Weights of a small transformer language model: no biases in attention or MLP, 4856 steps.
Each number is 128 + 24 x the weight over its row's rms, rounded and kept within 0 to 255. Layers, rows and columns count from 0. The size above them is the row's rms in percent of the matrix's.

# layer 3 MLP gate, 256x96, rms 0.147, rows 114-124, columns 0-95
size [ 96 103  98  90  86  98  98 101  99 123  99]
[[149 114 190 116 155 108 147 147 103 112  94 121 165 102 179  83 141 133 126 102 117 123 132 136 180 161 105 120 115 121 134 139 109 115  99 120  98 136 129 134 118 144 118 127 113 120 127 113 123 100 130 153 147 121 113 129 130 124 126 138 139 133 159 125  52 118 106 157 147 143 155  94 150 133  83  97  87 113 122 155 107  97 100 114  99 106 123 126  99 200 135 135 133 162 101 129]
 [ 82 145 131 112 111 136  93 100 162  84 118 152 103 128 131 156 116 146 110 116 108 138 161 144 141  96 166 142 160 109 129 132 127 170 104 138 182 148 118 105 184 108 116  85 115 129 130 132 154 154 141 127 131 146 153 142 141 165 131 129  92 119 109 175 125 125 145 152 128  96 108 120 128 156 132 155 170 101 176 125 121 161 110 163 125 134  85 151 108 116  84 123 114 149 109 151]
 [116  74  92 162 128 108 152 111  94 128 128 119  95 183 134  99 124 146 102 153 123  73 122  97 109 135 155 160 116 135 118 121  80  96 140 136 132 132 149 119 139 128 134 116 101 159 114  92  77 177 150 125 126 143 103 134  90  83 148 128 138 154 117 116 134 100 116 128 141 141 122 136 157 133  98 139 103 137 123 130 127 146 124 128  81  88  93 132 115 166 163 159  94 154 128 117]
 [179  96 132 142 153 165 125 122 133 132  95 159 136 153  79 139 121 139 135 113 134  93 157 130 124 112 221 156  97 123 116 101 112 161 139 106 114 123 125  94 101 130 140 120 113 136 115 131 168 127 147 155 154 113 113  72 162 157 123 162 130 165 120 129 133 102 108 113 119 145 137 128 113 154 101 112 140 153 138 109 126 172 102 172 136 123 114 170 142 118 128 161 130 119 100 120]
 [150 106 124 177 139 147 145  79 140 176 144 147 104  92 104 134 164 127 101  96 125 137  99 115 147 104 175 135 146 118 106 122 125  83  96 119 140 127 109 114 118 129 103 104  98  90 111 140 154 143 113 122 119 137 160 138 139 133 122 119 115 131 176 147 127  95 174  89 119 112 110  90 147 115 101  95 104 162 159  64 143 135  87 149 150 102 124 141 143 114 125 110 138 141 103 143]
 [125 117 178 121 128 100  97 104 134  91 101 138 111 106 113 104 123  98 161 165 121 149 117 123 180  98 102 100 122 118 128 144 161 173 146 155 108 149 140 162  95 139 150 108 101 167 135 118 108 113 139 150 147 122 104 122  85 125 125 136 143  81 187 129  98 144 126 120 189 114 136 139 112 126 150 146 112 111 139 132 125 144 118  89 129 116 172 118 152 140 187 132 117 112 141 133]
 [139 159 117 107 156 112 139 140 139 105 138 126 143 104 116 123  97 151 157 122 137 105 100 144 174 122 120 107 103 134  94 147 101 152 135 115 159 145 106 171  84 137 133 134 100 121 160 121 117 118 162 126 107 113 166 133 145 107 156 130 164 115 130 133  89 114 135 129 142 111 135 157 181 121 143  95 109 155  97  89  99  98 152  96  61  92 172 104 110 128 171 146 123 144 109 147]
 [117 145 126 126  94 143 168 123 113 100 152 119 152 128 152 163 114 128 122 136 140 106 107 147  97 160 155 123 124 156 168 126  93 121 130 139 116 125 116 139 106 146 108 115 149  92 168 146 104 166 152 117 102  85  92 112 140 138  83 125 129  94 125 166 127 124 121  85 132 135 168 175 102 107 149  73 147 136 142 106 140  98 166 139 115 135 146 182 131 116 185 134 110  96 127 138]
 [128 126 159 115  85  91  91 150 148 150 106 149 115 146 138 171  99 134 109 162 109 136 119 149 109 115 108 108 124 158 118  77 148 103 159 122 114 141 100 125 109 112 132  94 119 131 108 143 159 169 106  94 162 113 166 121 137 174 104  80  85 107 123 143 116 155 139 139 106  95 126 125 161 145 131 132 148 125 102 153 177 137  88 182 116 153 138 106 144 131 117 149 133 133 154 152]
 [106 143 167 121 118 135 122 129 166 122 127 106 144 110 118 121  99 143 105 159 157 150 109  87 124  94  70 158 164 116 132 133 138 153 118 130 130 129 154 116  91 135  99 104 171 145 119 136 100 126 128 175 153 142 122 115 128 118 139 138  95 103 161 177 106 129 132 174 168 125 122 127 119 123  99 155 124 145 129 158 134  80 159 175 136 161 160 128 107 121 132 130 159 169 175 101]
 [118 114 179  93 106  94 141 151  96 137 126 122 127 134 146 129 111 135 100 118 157  96 147 110 128 102 173 105 133 147 122 152 148 122  83  97 164 127 162  95 133 119 116 134 144 135 182 137 124 125 106 131 139 148  75 143 131 137 163 189 150 173 142 130 162 124  97 125 145 115 128 110 181 101 127 115 106 102 140 142 157 143 129  96 135  86 134 121 121 157 129 143 139 177 129  92]]
# layer 3 MLP up, 256x96, rms 0.149, rows 114-124, columns 0-95
size [ 95 105 111  99  87  90 103  98 103 129  92]
[[133  98 153 137 132 152 112  92 137 123 150 104 115 159 115 151 129 136 128 150  91 102 149 149  94 136 177 140 103 154 114 132  96 184 166 101 149 115 157  86 133 158 113 106 113 142 113 180 120 122 120 136  87 130 130 164 113 121 150 152 147  76 116 128 100 119 123 117 145 166 154 119 110 137 155 134 148 158 120 154 181 140 161 156  97 152  97 151 112 153 128 153 118 104 156 141]
 [144 122 145 112 114 127 115 164 113 147 134 100 133 137 119 127 139  97 102 143 147 142 103 109 118 133 110 146 123 104 130 151 126 149 106 103 152 116 172 150  81 171 159 142 109 118 154 125 111 113 140 132 101 146 111 131 158 155 119 134 135 110 122  99 110 112 114 106  91 154  64 153  87  94 124 109  59 170  76 150 108 119 138 145  99  99 163 146 108 108 128 116 151  93 146  88]
 [126  81  98 169 106 108 133 120 119 121 111 118 101 155 105 132  98 141  77 154 120  70 129 124 125 134 159 132 122 131 119  82  68 125 129 139 138 144 109 116 134 120 147 137 127 142 129 129 114 175 120 114 100 135 104 131  99  74 126 138 146 119 120 102 113  90 114 133 129 141 131 133 172 136  76 142 121 153 127  99 159 160 150 129  85  93  73 110 131 150 179 137 131 130 138  99]
 [133 135  99 113 150 113 112 139 170 106  96 118 162 137  52 117 129 114 140 139 105  79 110 110  99 139 137 144 121 129 126 106  93 145 113 126 137  89 176 120 110 116 123 139 111 145 143 130  56 116 140 125 110 103 127 148 137 155 138 174 168 128 114  81 132 119 135 168 163 111 125 124 154 114  77 153 104 126 122 130 145 112 150 143  99 101 108 124 141 135 178 148 144 117 100 119]
 [118  87 124 112 145 121 138  99 137 174 145 134 111 135  98 115 101 159 163 159 101  91  97  96 108 113 109 128 114 107 123 135 143 146 133 142 104 134 142  75 157 130  70 130 145 132 110 152 134 134 148 100 117  99 142 123 161 110 151 143  97 149  94 121 161 112 150 104  81 139 171  73 135 116  86 101 113 153 149 125 141 114 157 121 166 139 154 110 141 163 133  97 154 157 134 133]
 [126 114 154 128 132 139  86 124 167 146 122 158 135 129 104 143 150 103 157 159 132 120 115 157 124 111  87 103  99 144 141 140 126  93 113 176  92  97  93 139 112 152 136 133 106 161 146 121 137 126 107  74 151  97 144 162 141  74  90 110 176 115 141  98 113  89 131  95 153 112 119  90 109 120 141 127 117  96 166 119 139 128 125 101 106 125 155 137 120 144 128  84 131 103 132 176]
 [142 149 142 122 174 107 145 154 153 141 122 136 171  73 104 121 117 150 162 123 101 117 109 144 149 145 123 125 134 134 111 123 117  97 100  92 155 123 109 142  53 139 142 138 111  97 117 126 125 126 194 116  86 128 155 119 145 137 142 145 153 125 147 134 109 110 151 162 139  69 107 117 184 139 153 114 119 128 152 117 111 109 144  98 129 131 158 108 118 102 174 103 108 120 115 151]
 [109  75 120 128 141 119  89 106 119 134 155 134 105 148 100 139 124 142 139  89 127 122 153 115 106 184 153 165 146  99  84 137 125 151 102 148 169 140 178  82 144  97 117 118 135 162 109 144 114 109 124  92 117 157  98 126 102  98 172 132 123 137 108 139 154 108 116 149 128 121 151 125 146 130 106 119 145 122 149 130  63 135 129 172 165 128  91 117 106  92 110 131 131 141 152 154]
 [144 158 153 124 159 144 156 105 129  94 157 107 153 112 134  64 138 104 162 117 111 125 131 153 135 124 127 142 112 128 124 167 114 153 116 156 146 133 155  93 128 125 125 134 129 132 135 116 137  77 171 170 127 122  93 133 135 104 160 165 178 135  92  91  93 118 147 107 122 155 143 122 128 120 143 123 109 110 113 126  76 141 167  70 152 125 151 133 156 123 131  82 114 144  87 121]
 [127 115 106 125 131 143 148 133 156 141 147 148 102 112 143 129 154 162 150 118  64 104 131 131  93 151 164 145 120 105 143 161 138  96 117 120 124 113  94  98 132 163 140 130 104 115  91 149 146 154  97  50 135 145 121 122 138 150 122 100 122 130  77  99 162  91 146 118 108 129 140 113 139 154 112 152 135 145 123  99 115 184 101 107  94 101 107 110 159 108  97 106 113 163 135 134]
 [156 139 134  91 119 144 198 104 121 102 140 126  93  72 116 116 127 116 146 173 126 127 162  74 147 104 128 104 133 105 123 121 117 110 110 123 144 122 138 121 114 118 157  74 145 116 121 134 135 125 132 155 138 151 150  72 110 144 152  93 126 110 107 171 130 164 186 158 160 162 150 133 141 107 141 126 110 141 165 137 103 137 131 110 124 114  85 114 166 130 137 154 152 138 132 122]]
# layer 3 MLP down (transposed), 256x96, rms 0.184, rows 114-124, columns 0-95
size [ 97 102  88 102  96 104 101  91 105 115 102]
[[155 143 109 105 105 134 100 146 137 124 125 114 147 139 153 128 143 160 141 158 165 113  82  94 133 140 146 171 105 138 118 119 128  97 119 179 129 155 127 123 137 178 113 131 124 101  65 129  75 153 122 120 110 116 131 144 142 133 120 117 193 140 114 137 156 146 127 143 122 102 100 150 137 142 118 127 128  68 161 126 118 133 108  92 156 119 144 140 198 139 162 143 126 146 115 149]
 [112 110  92 131 145 109 140  57 159  92  71 124 141  91 136  92 162 121 164 144 106  98 127 123 127 147 116  75 142 116 133 119 162 107 117 169 124 128 133 160 136 132 121 153 141 144 107 141 100 114 142 122 167  91 141 100 124 137  90 133 120 134 137 165 181 134 132 147 132 120 133 106 142 158 161 157 141 131 120  99 139 126 115 127 145 116 101 123 114 111  74  90 147  85 140 134]
 [118 158 164  98 159 126 131 102 170 113 122 162 150  84 154 113 148 141 165 132 145 179 130 130 124 106 102 107 137 130 130 156 160 140 123 129 130 114 116 132 108 162 135 133 134 115 134 105 141  83 121 141 117 141 172 145 141 177 132 128 127 119 122 160 121 154 172 123  95 105 117 128  90 136 152 111 154 119 129 141 122  82 125 135 168 170 191 127 146  87  79  85 111 124 133 135]
 [174  99 179 138 127 167 133  93 146 140 128 146 149 138 112 166 161 125 101 132 126 126 160 124 100 119 173 108 122 100 131 133 114 120 133  88 138 124 116 120  91 105 146 108 123 143 164  94 141  80 120 121 174 134 116 119 129 120 129 108  83 126 156 168 157 170 142  92 148 155 109 131  99 161 106 107 123 135 126  83 155 145 123 132  88  98 131 116 135 159 118 129 180  94 138 135]
 [140 132 185  97 139 168 171 154 130  96 170 145 153 125 126 151 100 131 101 120 140 146 142 128 112 126 118 155 123 154 126 149 152 138 165  63 158 106 127 158 146 101 152 114 101 150 148 132 146 116 108  87 138 154  97 116 114 137 125 121 138 150 138 110 145 135  95 135 137  53 126 114 109 173 131 131 132 125 119 114 119 105 131  78 131 129 132 129 116 131 132 147 157 173 141 186]
 [134 106  89 113 141 144 163 157 125 160 137 161 148 132 105 133 140 157 130 115 124 134 165 158 116 139 147 157 142 150 139 163 104  67 140  96 114 109 131 109 116 138  77 150 154 141 109 148 121 149 105 122 113 116 142 122 140 110 140 109 156 120 127 125 150 104  94  85  76  76 155 139 129 114 178 140 153 104 162  93 141 115 128 182 145 111 107 149 100 104 127 111  84 130 149 140]
 [129  91 110 125 149  80 162 131 122 100 124 109  91 103 117  90 109 123  98 130 148 127 110 123 211 122 140 138 118 104  96 154 106 114  82 135 116  90  86 127 133 131 118  97 132 110 167 146 127 128 136 119 125 111 157 141 104 116 139 146 103  95  68 137 130 122 137 129 104  89 118 116 100 148 155 139 114 137 154 130 102 112  86 116 191 113  99 112 116 124 115 121 111 132 115 163]
 [145 158 124 156 131 129 139 130 139 135  76 118 126 122 115 111 142 172 111 126 128 151 135 111 134  65 105  95 120 126 164 107 122  98 110  94 129 101 105 171 132 116 154 154 125 130 115 103 139 143 102 157 163 151 159 139 116 186 115 122 125 132 104  90 129 114 149  88  85 123 124 123 117 131 116 143 129 147  92  81 169 102  97  83 129 150 156  93 145 147  92 139 127 114  91 101]
 [158 161 114 142 136 100 135 112 164 152  98 128 128 107 139 175 166 122 136 118  99 131 130 155  91 158 141 158 141 120 111 118 154 132 115 150 166  99 134 112 152  84 163 121 152 136 118 154 177 109 143 111  81  99 187 124 122 139 129 125 123  87 168 120 141 103 165 143  70 110 118 154  97  88 115 121 152 123  89 129 143 162 120 140 113 146 149 146 154 133 131 149 131 149 115 129]
 [128 132  74 120 159 127 129 153 124 135 139 112 117 109 129 142 127 196 150 138 122 137 162 121 115  93 135 138 181 167 134 146 146 115 124  83 142 123  83 144 119 168 121 124 178 149 161 126 136 124 161 129  93 128 134 126 124 173 114 124 147 163 140 113 160 106 115 118  48  85 102 147 114 141 135 105 169 129 129 101 136 174 114 118 120 138 117 112 151 135 108 140 109 137 128 113]
 [136 134 139 133 101 139 110 128 134  86 135 137 150 130 123 141  96 149 133 143 108 129 147 134 140 134 114 112 108  93 133 102 142 129 166 124 124 143 178 118 157  81  85 112 125 128 168  95 129 110 118  92 141 161  58 127 141  94 152 125 175 161 117 121 107 161 141 151 165 142 141 120 110 123 156 124 109 134 175 178 174 112 122 135 105 107 143 160  92 152 139 118 178 132 148 118]]